config.yaml
num_hidden_layers: 10
hidden_size: 384
num_attention_heads: 6
num_key_value_heads: 6
head_dim: 64
intermediate_size: 1152
vocab_size: 8192
hidden_act: "gelu"
norm: "layernorm"
norm_place: "pre"
norm_eps: 1e-06
positions: "rope"
rope_theta: 10000.0
rope_fraction: 0.25
qk_norm: false
attn_scale: 0.125
bias: "all"
tie_word_embeddings: false
parallel_block: true
init: "normal"
init_std_qkv: 0.0209
init_std_o: 0.0209
init_std_up: 0.0209
init_std_down: 0.0
optimizer: "adamw"
learning_rate: 0.000776
beta1: 0.9
beta2: 0.99
weight_decay: 0.19
lr_head: 0.00549
max_grad_norm: 2.0
warmup_steps: 532
schedule: "wsd"
decay_fraction: 1.0
decay_shape: "linear"
final_lr_fraction: 0.0
batch_tokens: 32768
max_seq_len: 1024
doc_mask: false
train_tokens: 282200000
max_steps: 8613
dataset: "wikipedia_en"
Each number is 128 + 24 x the weight over its row's rms, rounded and kept within 0 to 255. Layers, rows and columns count from 0. Numbers have three digits each. The size before them is the row's rms in percent of the matrix's.

# up: layer 3 MLP up, 1152x384, rms 0.041, rows 503-571, columns 96-191
# down: layer 3 MLP down (transposed), 1152x384, rms 0.0296, rows 503-571, columns 96-191
up503 108:152148174137117117129143138138111099135086118102171136098123137135069151144153134116157183106176156164111143140134122137114082128077106100107163145104100133116124108142128149109136115098133141160170080109155116106142211131148117137124169128126131118135114134118133154147126126141099135108
down503 104:139153113111100162115127164146213120103168137124125100131110174124105115147170119147110076110085178128122114144128100142122137119130137160101133143122146139153092107125110132139140133105148074102154130097144141138110156126084114129138125124124159136154169108144136130105144099109115137125
up504 103:128134134143135136144128150160140162161101160142117129098111134116128120090101082128151130187136107127114169166100120161173133080129103083110123116110089182160111125141159164112142132175117111119127143166143127118136140110106105125148142102107131091117114147105101129108140157107125167125
down504 110:138138130157126109171091087144170146145133095107140132125138119145153133130069095129099140166132180139115145162104158122116169157146137118131120125144141112147140152139130110115110109173167148102110112133103124090136131140141114130114155072151165173149167140135145118073115140135111114141
up505 102:118133140099092118111122139111160110126158118116111147119123151154091157102132130099140122111155115160102090128132149121122163113118106150122143090123149087146117138126123152119174145110059071145168132160148079123145139154149131140154146155144150136101123131159130139145151131120115109106
down505 080:124113104122149115193117162133132084155120125105090183120150151116130101116145113134119097122156127132161112119105171089138149146130110119117122104134129106151120094129135121162112137126136121105139135112110151148106141148100138138128153103139133126133110106072133115158124090149157120100
up506 103:137104136069158127115090153133104105123153114145151113162140102172125119124082168144090157169130101137126176092078144119095117146124099170077084149134122109144140129154147059174142121107137138083123098140106177156142138103138138135117099118116110153130103166114128148114137104111127181119
down506 115:141103137196100149081149141104142159146110152123104148101122137127173152100151097054112128096140156125146085146131119149133089136152133098157134102134108131120138124033109138088149150177096081177131168109130090132113107081102122085111137128167156105130156086117158148141154133142158093126
up507 103:138116130120133122106136167112148124143150133131165091118143126113131119117112161125134143123145139150107097116122147154091160095100129141143147105123105101153103112138180171124138156131098129094121142160167145120148159173102118111115144117161137128128120112189097136072106172132110162137
down507 096:123111092117148111142127098101107143152163115138152112124123121140132137109120106124090147130142181144138135141132124094194098129150122136100116130142134127136154164101124081098102106151159151159143144104085119083200143145162146150124145148111127089201133198099081093156100092143141096092
up508 102:109095110092174111100088145127124150096145110116162137091132077120156142097119155143149137097078147154122128086158175146115102157117115131107137111096099132150156146103158145122149167159128138173123098121144129132120134138134147149146128110083107140129112121128092138120108097134104097164
down508 107:122152088149104083131126161114139152086144114139103133123100148110093118172140141130110094157086129114159159160095086123138142120114128128139152160115141139144113077156120104178126163106163154112137106153102133138107169127135159133088136141152148118157119121129100115140148138133148119124
up509 095:116083145151070138108109130122108168133137135187160135119096125150118141122118174123169102133134160096164113157125118117117131080109123115096111123102099127143184107104143095114127140121158118153184160140159186153142110134151156153118143137115122136132118066162110106142095121118095107119
down509 084:162125117168136098165182160078167149105086128139115120157136123124148085159158113128159193089133130123110077161101149102124136120138133137147109117094131114133133141132113158125143138124124134117098132115112111136109157134121177120155127145144126168098139140123148102134144077106168111137
up510 094:156133143178104118140113132104119131144165109159152171144099095126086146128159159115128137154118141155151088106130108113160131120156080111156145133101161094124121089109169149160127131103170115164141111106149141097133129113141126117169102136118136163160142106085103138159129137120122100100
down510 094:174133185115111107084160136070172110132120160146123092120152124136147158108164162099114142131128108152091146137111134162160100157113124098151103120130093087124139132112100130102109143102110138085092109149132147124145121117104117109090172140134088102108106152112125155112101132146094160150
up511 096:146129148116145120128139142138153127124127068119115160171119101157140099126123147095133161132147055153141167136061160149124131126111097149167114062168115138156114108132156137141167138149117126108139162083126153146145146121109132115080161127178137150089118122145128171129130129111119163125
down511 093:137142123122122119155149108127155115158146145110121086137141104086138133121111109125118112171146130124110092149135115127091123107124119121127118165110115099134087125088149147118109140118170124168120133117144143150180123134106078148136128132116134127189114139095137119105086146147121121143
up512 100:189152131120152091113136117126156100117135112107165128147098147136136145157130105111127082133104148111155113145141100156142110129126089117136136109073145124151127123140144144138137123128099121117126099137129131150142149108145096101118119131110077079157139118146113133152113118154089108107
down512 099:098137126111128155155117067103123159125130121125159122106091124121108125131140135130141126123167121139085161088096120158113137137145159143135145127102123094124166123099126090134150100151123140159175145144103132129138145129136132113087127146091165151115134167108123121105130119145146116176
up513 090:135123143139153174110107112139124130119137168132161152136097115160112151079087141110160133157137156102150155140158081141145100089162097094107129156130135118101150103122151131118131139117120125156099131164169136133152099134107152146100095137124148091121120157110122177119072119092121073121
down513 090:138134148115143124149137104099163133145143115148134092180138099127143121138148126104114147140157112138124106168130114088159154153159119137158125119138113100111153149115134134111154092123165164087119117130124129073127127154161116125105191129122139108167128123166105109173149126088120163127
up514 087:112122143116093144085119134121128154106129151089141149096115109143125172136123118135135147123185107143101116157194148159144144115114105119107086148136095111137146107157163087133145141126107127139114162156140139154190138136153115117137126123127145092145165123188124104124117128100097150131
down514 079:140141118149160096175121144113150140122111112151132073136112150154186116146129112154126091162083125139106120122091112114119113145144163139156120113146169149100104142114093138127121124141140130130107108137117117057104105143111136137120134165092106135123116129088089167139161140119130076094
up515 098:142155139153129151122125155126124135141139109138141153120114095125115106125120136096049134079154092152123154154123167172164134130115145109108172156115138125151139131100114113103137148139122128103129133114103115132113128117142118112100137128150131114107099130144095151073106123136140130158
down515 099:110153101132104144123124139147135159103170119131123119109137170160122101134114093134133189139153151109127099131094123114152113139156106137155089095137125152115111131173107138161092139126124110095146134133135147152138112103086128111141122103148155124082183081152160143106100121123132109111
up516 098:098095119129157119136099130184128149126124109102138162146097101108129151135086180119166145122117149153105140115106127128120136131143112130107111112168116126122172142141130127106140077164135113145145181135107102099112148167133181139133101107118101152131133124102116144082109130137135134100
down516 090:106159094159165156139146166142134134184120089142096089163140121135129157123106101109091061122116154137135110139128122110170091107177107125178157124101101140175136138122104158098140124146095190147128085156128113122080133101142130153100117133103118105079164155157117133070099149134118111104
up517 098:135150121113109112159106159117144093100161137155116173157107125125111106116168121146179126125125126170117182150171127116078181138106138134140129100127120148116154097159134135115129149098148144102119127143149128120112132163169163178101125141122133101100112088146056117120113097109143147127
down517 100:119124129124111091166098072123145166165134140085109127113171134123144110126149115112119109099174170127152078115127177089149172130141116141118115155163100119114126139111103158105105093139138160139119130143123095139115084098120099090110166148143114149169143102144124130119128120149125088120
up518 085:102140122151139161125145134123108097089098152142159130125125124143124162139105134146127144134154174144146106110118100138158086161113071114089146167118095108130091112135131109128180173095116133156144090121089138120183128106166074136139111102117084123136172101136079147138117143130180121124
down518 080:148140164136128110145109128185102116148139106145164135153116126127126089139150123148115116094092105136136162141157125107150155092124141114119097155127140106136107116121134144106107075138149115093125125117133125109151149187133186113132102150168148146136103119113131108103126133164129099145
up519 107:161137142104131134145098142127107110106149166103135158136102058130130097102105152136132155097132147127125162150157138152106065143133119102103139107144129141113161121140153091154133123145133137121093092106109168125111095140103154160135141146135104178138119143120149161118107120103135141123
down519 107:161149170138136095157138095144115118087102131096119128116135149147140093138148143100115157143127105130119142169090123115085114131114134125131120118128109129122144178136097126115120115113123136099123125129099104100138104137112120105077137123158129109105169104138133140156103124142100126099
up520 090:147109098141114113109129136107136097144121123131136112146117110124116139114132191110109126103103148143132208136155089162132155155133125121098112175115125149086151078151116112147133127173146129128132146158112129146095107160138140115126161121135074122105119148072145083088123147158143113116
down520 090:140147133174147122143126162098182134103098128108121077103115128148141091146172109138133159143172109127100102145108174141097082126096114127120152090164103062110116152116124155146104148109122139149147084122128105150150143131150086111082125126147145105139153133151130170114104136122163130122
up521 103:129148123101163124124100116114103133117158100128150146187116123189105155111086153138126158166075123163146174151107128130121127099145126156091138132100127100149128136161123116167139132130151132125123078142141102124137113104152123121120149131139124145107150139107126144103134117095082169151
down521 099:131088114108124103141094096119136095147126118118138124118163128119143134096153094105108155074134090188143095073134141110193119140131098136132088145176138133112089123073153131133109136192081176104132131135130140123180100124149158095123162126128141162129180119133108182097117167149121108123
up522 107:139155124145138148112105133108139118103104096119151171154108139131108117116098145119127145119143097184171156159123132170103104133132095139116116125115146136153135101093161122135183144140086145135110131146128143074107149164175171127128183138132108194144139150142136171088147132148173186104
down522 110:140084056136155131087166116126155111118130115143119124127122106141148166172099153104137155128132118101157083159106124156115159137139117160105122138169114134108169169132145149102112123137136141122094102157133139110127135127140127141129128120112071166132149115141136130107116155144124120098
up523 104:141150131164073113116105151154102129153111130145134112175108138129121127158106148110137168123173130152125117137095152135118135150136119125131136117128114115160100145127133150136131130175156140135075123120150091093150129173175169092132132112118100135130116112108117143100101124152124181100
down523 106:120126116103136140101127170081154138140145095145075122185107117117110095135175168134098114127122128163109140138134126136129196155098154114127151109128144116105118118112111139134116122104112127066137091135119118116084156133106143138106129164088113126145144127144114114104176115135106126111
up524 095:154147126125124129116136149152092153148133108121107151121107083119135075090156129126154061122131135136139150147118086165144139104109093087139165157088100158134120117121119123120135150137111147137087102121143078127114119159146135103092179136089087128116129128099151159111139155123134075136
down524 098:125124116131125151080158083134135118160151130128127091126106130125108127143115114140122199144151100122114114136175177129122111144095110179104134135150122103119164124140146137136101082151105152138162114134120125130163131145123068121125127121083192104120131140132172124175126170155093157093
up525 105:212127160145096124101147121149117113095115136165162119137112132144133103059117084060156165096118108158110124083138114135130161107103113124127153169142153140097128120105180110206131100109141153122160125105144153123124136140144122144096174155154142119124135127154099109152082100131109153137
down525 107:105109131145151181165132177136131112086136155110142169106108146115101146037134174140107150143075113134107149121099175114119151125132126149082114113107099111159133120120155063121139207143164096089155150123154127136121121106127123166104116132106172118116136085132179162153124162118106123175
up526 094:119146138120146107137109156153150139124173105174127143112146140129159113125143110130129076130134093144140158125104121153136156113117135102130102136115128142107110126136131127119122127161145146100112134213115163120090157101116104134098129115094124164146158097126135137112107137123151151120
down526 082:103124092134157145164092109145113145141085105145101128101135125116148132121079104148147147144138102105123129118104126127138129101087148111123104103123172131140095134151122112082102102169118159121168113127128139109136110092176092075144124104165191111079134123143172144082123132069165112144
up527 093:147181148125128112123122118160122151155133144108149159080120165123103070162133152120100146121118144170089126121126125166124125123097145129113185145141109114117143121152136078164171132116129125114129094150114112122128127110120131157134135126147154120129131108135089115139114144153126071105
down527 104:148108135070137116139137165118134108133102087139141170143123111125139109179110125145166132141152124104091157121169119130124139106171121135108121119137169168147132139145073139133120163130144110128140156123127157136108174136164113120099100099095127139115137178113142147105174063129103155116
up528 107:133091141157109116087099154110145159119159148141138101096101140132108116128138112099130093102131165148114136142147129170139139129112124132131140129148149117112124171110114106134127146146126115129113096131147137131125149144150101119098140128125111105144148121119125099059125155125125105121
down528 097:119158157104135149131156114083136130165115159118086113068153104107144142172138135114091152109131160136152153095134085092129140111156136126136147131145162152159135127083105126130133120175180154089103145126138099085142096122130126124083126124137176127090114095146114138150180127120079104127
up529 091:133138132113138145103119146186131129129112065135173088102140097138134109123182142131109096122121100132150165102116108118158127142142094153126146140089130100147123124157158112141156169160092119111139133151176113152136132144193109164065144141114131070130146147097149121146135137104110156128
down529 082:125141117128129111109076126097132074108137137133122141127096131129130091071131125118177187111142113117110151151113149097097141118123134167126150092113128142136112112139117136120113129108163132135087135123145161120130171095076142106134113153174134122139151140150151117132107117135150132078
up530 097:125119117173163106162101155113103123106097115142145158116095100150123120126096127124107114172154158110156134090088131136113126130175115109156138122120101123123188134114122137123118141125130121122117144128184112125129157146118145127165107142128146156135090134101132118086091112165093111104
down530 097:117128128098124127157163104137128112157142116134100080179141125114183162107092121119183156089171107156117147107189151071110153149115132097102099140133135144111146109093125133168129128120110133124136106107096169118125084119080125123123145149124111110105131148097106139121115081089142126123
up531 096:121099126143125121101143155119116140084152162131162125102109132150088096103150084118103151154124126124086153128141157166093126097096109154143142110072088171091129096087155142088117128136109131113174150163131076142164127125133087145074117125125136116117140111181158137105144158125115139135
down531 086:146113125104125124165125112118118165132142130141130115116118135122145145106094166116115104109140071111137140168129092135192143109118126128153082132106166112140104167115146115097115106153115147111108099137164146125145122091119112142165156193108087102137128152117170119171156136160123174121
up532 110:134083139139133116118120158172086132149135092114183172116104099154136106141159168104118102125104144117144162118149135126130147123088104118064118101085127148152097129099132128112149148111113136162170145116153113134104111116124112125089126121135121162146094159134160118125140130094085107155
down532 106:136125110110092113108160146107116155106164136121099145119125157148148123129132121128136152127123114089146139152140117126126104155132076139121139132097132143148064119103066112168112172135166159124108148144096119137106113104130127107128120138129115129129122192137108144132124102127140154125
up533 096:116104125123161096139123143143140081145098120125138122155106093148097125069177140156117102137153120140110119138070112154106114126164122123149098122116170118134099115081153106119173154120112140142146163080125156110145127123154132119120112131121157176128153103120147122118141095143163091134
down533 096:121120121127147152129108122164098162138088092144119148140092132108133098135154172119123116109135180109136066099112094137171182124100131138103117137121079123094163131080152138143096135130148115131145108127095082160115105117131151110145130123094113152107143125098172157059187110133140130133
up534 100:135160123144114083131140143170155108122120060147171146115099128122140140132119153145161097142119128122122151125127106149124120124101063158106145113175144126125150074153139087157133141144123127120148151131133124090125171178140157155116123117124133145138119121139155157163128135111088076079
down534 107:113098167111136131103140127074121136155101181164095097115163124117149110096130141094119115107121118129150106120101171127117115141124132148095097155071127132137106112105122118136096135133148151113102155120074122150202102108155107160099154104134119140138104142141075133133125151144142141179
up535 093:117128145142161116134121136109139115108161129146133161155140128175144128098100185103113109139134158169163165121118155126122076125152073114111114081138135151111142138108140110139144130122090150101128131135120127110151166133134150104067123112157111169136119128149155102120121125142128132124
down535 079:109133125128129104147165166135108111106167129091142082136143137137085113126098110145101125115159104136114122145105124157162101137157159128087086144111161111162114121117073128188126144142149120111084108126086128149106151115112098143166148144121133144128106183153145123111179098129104107170
up536 100:151134128092115096145138149127111118123151115145180163099104140145137132123130186132157150141116114120145128127135116158108131127137064151118112115116164153098169117111128087106139133110166125147102165092132162135109138125140139138111143135144090156142132150132156185073125114113067159116
down536 114:155098103151122106089127112122083153131095151092087147132184141146129115088137130087152145103142075147152171108128173108121130141153154137142110158134104145131133126156125146169156103136118115116137126120157109110168109106118134109129154143133163108154133091139069133126152176159119126196
up537 111:133162133145146092131146146163157130119113137100131113142119093116124075136144108106085136103134145175148095151116171131145122116144135099120192164154092143133127139108136138112163162098092158119151170117124106132157133087132158131120172099122122169157113159142086164140076141142165095168
down537 111:131123124135172127109096057119118137125087152093151145152133114152105148130122174125146152162150094087112129111121090171137113117124111120128087130122132092095133105150136124111112129124140123130154145126119135104129141098197128091127137116115124103133144148134104134133151109108100131118
up538 097:126109133147136089143139125193109143151144167149176157111145130146150112151133148111156188111153126095136096109115130092157111159133095133108071159104141095141152118137144074088111114156150124143164159142128168131123106126169118103144116102154116123115157112135129138135110140146091141062
down538 106:156183104134138160113154201147116106104137093105091147128104117115130110159151111145168138097124138148121181127149108138125145098131159122188151120149099133123083112135162136139156145076123143150107125104156071097099159107097176131129138114148103127107060130111133133132111107131100128144
up539 106:129127108128149115136084151149100154170127141120151139097104098131120116099115157069143150133124130145158126092153127176115146154083127162121147126116143084129088129095103114125156148103100141125173128117120119150184131095152102103128146200130122122149091168115139124099075098115116099143
down539 108:093077169082136143110154118139104105150140177103113122136152096160166157098086102103127181122158126140177173127161150143127121092121119091131098119144109137146155124153140121164134153144057159110094170108128124103185095132141121148143122149151112138108152116144160106122096122076122158129
up540 104:145125128132145124122080142098122117145127133191133164110133116168128144089157146139126087148191101128116145140152137163133103131101073124151095143091108121119166126119144137103124132127110147122152142166129144138126133137095145143089163106132131141169105091176151124054106149124127148112
down540 106:091113140128150126114154127142128088173124156140109071126108118132101114170092110140117147163116140171156121136146124146086087147133112118132116121162124119135136128082088132140141126113131115137127158144100084127136127130143144106117115107128138152109103101128166140162174159150147111112
up541 102:148114142118132140126138147121120152124116127140132155109121122140135161137155130139173080117155107147157127170150107172150148151130129146126102189167145126116154130103137139116173134136093105142121148156144102057141110176096120149115157131107080151152144101113137137081141117138116132082
down541 109:105064091087145116138146079178116129146140114107118120114152154169138137144102174129112072107159129153131155122087142162176102097127147160087122146117139105141128157112146106138149077161110104144088150137157156141149126137163099143132136096071136132151167147114126134119141150141118139107
up542 112:137122190090169126128131150148135110098145135155098129125136105148109134138068126089124173138134130154146116121108170152079164128160120137103098107120105149153083127167133147101119127096159160133106097110111113141123153105124156132122144140159119168137099123154107141086107123116142133122
down542 107:110114130107159114136108028116110136155108164147126095186114097151108130121116111112103163141127071187146151172132130121132109116081136127104081138119148098109114102107098101148122141139165195107119116117133137106190119143121107148145130115082092130114114112132146145159074142087122130129
up543 097:149108178136153140138088144155116103146122108110123154115113128152096131110127106131097135151134105157119167136140122166143132126105123131132109129137125129106078125148095141152156151102145121120155132136135176122142118147138150168123157139138146139141131160113107129131162143156132154157
down543 112:141149127101107119105099195124115123154173141095114124109118125144109112121142130106112150161116146096168103126154121152130132143132084138116133117100125131121166115106102101111205162130126154143117155128100125137141156129164150113104089111144066108056093122113137143151131150148146144101
up544 100:127126148154113099110130131134091144128177147098152115142090130156122144111095109080120148169169113144119127153096135142142117112132100125120142138158151111118123149129112125143141149117148164111106093156104155134113099135117141114133129144178070113120108155161149113138104110146114148134
down544 100:154141136146129174129140186122133157120145141155130180148125137120132131165149107137117112089124136144140160093144148130152166143128132129086132120123156100128134140103166170128110150130128137094136113111132135161118120141104116146113126099112128094096120100125152134121175080089114127180
up545 097:161155157092141112088146139157102128171158130139137163124136101137092088088147145152110121113105131153143180111094109126145120124145129121149156110134177139122119129139175070122155143118126106143172097085123097155111141115146104118115107095145140102130160131088123130151134131114137143107
down545 099:122105121088131205125120109132148086146106131163148123162120123157172113106127125084117132088128110156144116149127108151086114139161113124130129133138149146131136171068134130145152086175139109172122156133148131144125148115149123101204110188170110149111145160122180113097102138136144151108
up546 110:158102123147139144095129154105161174138114108156151098127155117108106134075177101147130140168121133149114136099105122151127113104143136110113160124159130139114156140093156123112166139128129083117119112140145129095163119100152161154086185135149145150137129097165139112112155114146144162089
down546 113:113124139121184118119156111134159085130137140100141098109131150153152126140099139096121091123123133126119158139121132132151117108177125158122114104164140131113119130110156123111163116142123091063163081149110160088153145101095124101117109113127158153176147157121156144116139151147094140110
up547 100:142079149169150157084116159185143133139117139131157099129142120128146131146128135079153119104128132134108148161132151141106097125135114108133187147147129079128129105110159148156142123132109118115109095131158125124115117139147110105130111115142129100180123091136098118116124143141072117111
down547 100:133145121153116092104097112094161144118094104131094162098128134138067114124148080102152142103131161130139154121145174102135126098153112136115098148156158198129129121122122109084109135119115132123117129086112141129138147172108154176118149162149130154121111140142093105115180111106166091157
up548 102:119132101109126152108135157147135152088111134148118101133082105145142115125147136119129155085122162169162127136107163103153156069109108126094110123155104150157178139125124120147102159113116134156130137130144139106163189163121156126114143131108130147128143133113098125135108119133166126135
down548 089:114109122147113139159131150095120203136142117124156128137127117102101130080072141158113107151127117122136167122135085128107171144114143113135144120121111107097092126160101149114170138119167148115142134104165098138154113148153107157126107122133143149118068128139122117137150159124149125128
up549 108:168118181146078112125145150151128154164124118130147153119157097148112127143151143108117111170126111143111127122162100170136105147102106092159151104105137131107137092138134121141124128103116116103143122093115109135135153097093182101094157079152091113125098138131126159132157101145115157124
down549 113:120175126122103158168144137084109146105136132140116151108137131097137185156110170118163088159132153144129115132112115130138160092146174135179144097104093110096140120108090114125145125123149139115138140160135122154092122109146119123119171164109148123102096059136117146122093142103116151151
up550 084:121154168125121078139165136139134138138135136144178158140104124132149101099177092135131082153165124143117109145135082160121105094117126080154139128140104125130167090103162145128117144141132111159149149143131110149125149146157166141061112123158113102108181138164130123123109144116134154115
down550 090:109075109112156135085104088152144103077132132131138119115138107171112128124100152104125136137119126156130129090110135116106138160128128169158145102103095087118161162156110132137125133121155126152090164152129119152173138104104112112183094140093160144133129116102155149099121118118089116129
up551 094:124127129081172137091130134139104128150127135112140119079145115168099196095118108099124116158141107126122125119098175172086106167151112125090141158129107118119148126095129127133165127130156141142105097160145124150140097123179105128133119143102121120096096127129092128147092137156069130121
down551 084:131121117135114130120116148139142067126097093134105138099144114104126098156150164150107129121173117133094143098149082088169150140126137151131093113164096087102146162182118123129114128110119165106112113138117165090110141190122132157095114146114137125135126128109101151106154150140162105111
up552 139:167139141109160093122117139143120113143140109156119107115113101130129087103111103135147169114135122138150189104134091129113121130160100149100114095163109128103146102133158124146173165158130089133139135117098172129135135159141139109093119138134152131071112119126137142116146090120134122103
down552 154:128079112117142158162114146139137165138138149127177148141093106078142097107110154163120165132099097107095177083163159101150131112104125165076088103121109106111148120147152114140108185136116070117177130111102142102170145113118116166133077112097168103138116118116135127164179081114136126151
up553 097:121105138156158099133097125145127126206107130138142111102118119128147110095129111112115129115094129129130131102105106163161125104108136110117092165171161102134108115084168117152182116128160103134127122119122168112127123135110169125088135092091127117173151084113132137139088120167135129154
down553 090:117148118120141127158163114136131104132089100132125108144121117128152115109042108143133133121148082133098135117101093122118164167134168127084143122125109163123130146148144127179126091133126152134085096110155120109147144198133160107111122130099124118109145116133096100151131094093130108176
up554 100:170155148166079094091137129106130123146108074109151136111142118122114134153162119140155120125140137112140105134118125159117109144162077118142123132137161130141110116120164108167125115138113110143147090107162091118122168130143137155142147119144135150142139140138157131115101108119108124066
down554 109:129094145103167150079102101138117122106136108128151121120094113159136144084122158122108153123137118129146142144117155162140092117137138151136123146148113121120174148083130097137138122170103133154113158118132125135143092087155150108092117171111121122093134168163162142123107162107129121176
up555 101:143142166141099124147150129161119100094117130095104132154131118137095152091182152091147160158129133130165128116093114133122071142148106146124140129140082135177154135168114100094141120128122108147189167153145093123100152095144109070128132112147138121095092124157119205130138095117147141142
down555 098:112067098087116149131127183119111166110145133128154126131110107071116095142127132186122132096105148152140151147193116159134103128151122122098139088120145121126102074129120110130146191140127079121167142124088134165139130145152117158101118156130136104115095112142108093093112174139140069150
up556 101:164167129118091121131109162144162128146099104131125140129128138131117144162122123131136134132171106121163150136128112135160128104119113129158122096122157094130106119073109147107121146128129143152136130098145160140126165157133170179122126116143073132123155160092145163146131110143149141097
down556 106:100106149099122145100096101118125118113149149144169130139128108105157163136142143159099141191150158090152109111095119087135164147142148121113171104138083183112095121156176135129135106124112116128104188125146121139105114153108072109090108113141137119150100155085112139140124123104156141138
up557 094:135076132141151118133118141167148103088092161137153148111120144122133126139144126092137136158146124185164120132098133164120100135094108113079133108114106137123113118118118140140125135141117166092139116135145136156145167128176084097166131105107109145153109138107112120123122118131118164140
down557 081:132130146072135100115116166117109122134138111142139143077106140137133170131097130134126120127144148156107119152113126148157073126141149100144098112150168102110127157126082102116147154079122156098088095141099115121144126136123149156115171141138109093160121140134101126087131098131103126105
up558 107:128127127122108099117113174158101132131178164140118130145113115135138133134119159155160151112116138130126121118108120136145166154100121124135140128103103122136126137121104142159149167117103146147135108123153105127128138140139124165075103131085091150125101116103100066107093113120114162153
down558 102:129161100123109139111146125106079138134141110133158182114148121170100093182097084148093108154101120096141135161091095128145145125126134101085125143159138139111134123153149134115132111155111139136154173131162163145109124097188155134139117124128113145159116137121128141100165135159170125135
up559 101:155134128146140108114125139148140122126074139153136116184105074141119100120146142131109128171138137121114162132116133149137117118138134129090120146141101150118169116148134154133098135145120113148109134130154116072111124157170149131151123145097166138155126152153144149122128106127127093107
down559 096:108142144152107124132139114100145133162153136155142128149133153123152147128100069158134088106137134094140121138154148130142220189164127107130147115106139112102089126148111123146139095185126134100132103111146116155118114137131096155113115172139129138125160135123137116138135115111161140136
up560 104:124096136139137119125149144135115052159137164141155149135134094139081141157082119115117190147147159129172129129115138132098165148111104145120083142104115108159160125157148099111206110115120124119104137146143120092115120109173106128140120138108135096094107130113124139130126102124108176131
down560 099:110082134140161112111115104150070099092142176109140121103126136163113081133111174148106165104148112157115122156121149145126119096143115097129156134160106170118110150136132121138099132086147094134104095153172143131162093124131143144137123142123112155148112130151144108134108149137166086117
up561 105:143117157101120116125121161129124142114166096131123127167164074135114095129132095134093117146115125149166137116105135104172136097112128121159184098113103142134113099140137137141132126146129125078134146129134132155107157091161118128131158119171153077135086123114125133137116087102150125110
down561 115:136168147181112105132084127102105152159134129155114097113140146159148127119139122143168117124131111159133110076139159093116149157120126146101118116166145179081183162080136149122131140113117137135132113120134151122117116155118102122140143107133153142125132144133108109146112140126122124150
up562 098:159132115147082097074109155117155128122117148134133118149097130131163115091076096085164182120160153123117112104140127125097122120135112125136138097098097192113162115083114148132106122159065132127142164134135113141137123151105177101122119113115121124144144122155138157094119132123093151088
down562 103:097110116084166149152127103141118116130109138088138173139165125117109122115158097148117109161126118115140098169143134133146133116165117130128164146168134139144084124179157124097129071114119086141100148156135153080087117116139153129141090161167098165099128195107170136170148093129117106113
up563 103:142151141130114150113091136126144148138123140140128157176104112130149164123091118123118153121163110124145156127153127137140127112153114133114156142128079105132086090128126139167144131144125113097104108156120148133110068178101123163124130130125112113197134137111117122113086118135144177112
down563 105:134144152176124095125096159121150133085102129129168130168133107132133081118149129127123150157125115079108148121129135118119150128150097143159180152076148125116147144096110127136091140138128141100123140123119075101148151158101125143124157114159116091153099147157116147146169108145100131062
up564 103:142100153131145123115102164137155148159152127163166093094136043121118141072112146138106137137095135162146133146149157128137139151153108124065090171122143135101135112118156135101144152116129107142151151113129124125172185131175144117127102101142142143110118088121101123114085094136116118119
down564 100:127138109139119096149106094124145149173144107131149094145115128102132109100134108114137134151119140121146150127128146135131119117141130128112108105123116101128116126129130126134104137123130070147116130125141161102153146120081109173091092097128147120167139165140093136142112091122110167134
up565 098:166109171161095114139113137132101079127154128147109176096109107170105150097075128102171137146151110170179113105124127099119165117137088111134094138103098130140148127126116116122122118125131125149129101125125190076136131116149136118129083110144134149136073123112125138112147091106091145119
down565 097:094152125085138117108143144143111114132112144115126131158141159124139127114139109150085141148123112126118131106114084112119144107145147129145127136108148136168107123148130147150117140107143140106134134139108125205142147113095142143106160139160080117110146128127130127140085125127093090131
up566 104:142135205171151103099122133113156161117124129136154115108101125131116160069108124065115141180150143109148137086150118109129108119118069129112126126178123142141126123133134121152112132136130106085107142175160124124159117130172134092172145135150152089073114113153116135160148073138121155105
down566 095:135125150101114122138121161123123111152123165128132146165165135136153138168070088141171113107119101163110143169116125159150085096190132075125081141101147130107121102126085113116148148115159099141096115112143098158108145104124177169127112151095103136119128068104113076141116081131135128122
up567 101:138169166121185086117143187138145085090143129124132138167105117126132159072155091129171087151160130123113125142097225125113121130143111126148174125128120104084131118118146113112178181164108104147116082132123118121126116152102172109088089147134106157100141121134144121114148105118171088131
down567 094:118067090134116100108155154081148125152098117103123069099112140121124122131133128148115108130104145128115109152127098148115208117139135077135082144152145130143141124138116117148171105125102150085099116135150111154113119149099094140147105112141146126143128165087127110116147162151103167149
up568 092:126105157126131130107112134086096114148166177128159104095143154150114169106148172118150172151194119124099152115110149158106123122167117140134101099126114193122176086148095112117127115109145151132122169115117120126138139129118166149137170159156090110109120162149130127081151119100072212119
down568 091:118133102133136144169145169116128147130127096125157145146133104120155111127081120122143064126121126174110121103143124114135146162106145107122170148150129105130116131096122152133163140134164106146123125139121103106097132126133124128140112120096130102139131158107139146141181121128121064136
up569 095:132119148112146124141151157170152123119143142135127139105115112163131143071099133101093123172162147109103148165112113116089182133135064113124142140165106118117123111114153148110139174118123140115072151131147114131134147149143143099126146160147138144118152139126173138157150131124147128116
down569 093:097136189106161162134090133095114141173151114129093088163135154143141126126136135153117138121118132147129126112131145122138140192116146102117112106131128116167129116072097107126148117093140108136121143116163149070120099112101084126149149101134108130148134121162128150131128110137124156142
up570 108:112083138135172131119111147166138152111098135125129127128111159152112165071139132153128128125137103167136150140129111130153141146112109135094080128157130097129102129126163091139168171135136081103135157124126100128154094131139153120139165156093096147157124124090110091130129117123145117146
down570 109:129102131065159141116129143135153098140099131152128096137125111108139143130128155120101113118126134175120120112099153151083139159116127141145158112146094113093096135116164174158124107136167163127096119137129076139102112117123131152127084120144135133151161131129180100088168175156092098094
up571 091:156113163156152128112149155136118143146099122134127151137126141117074100135145118129132071129143115116112097103086168125103150117113098084156136169118124095148118129118170114110133128128085131122118144161143129122155141144125138153138183125114122106096124083124111149115127129117137158108
down571 088:134108134152150127128100114155145142132135103101124149154107131157137133113081111151122142118150137133155157149119145100122117124166112128111135129130100165127144119140121109138066141132132115115089126158105171116134084128101123159142150119086126145146140139127127155147157117133109092100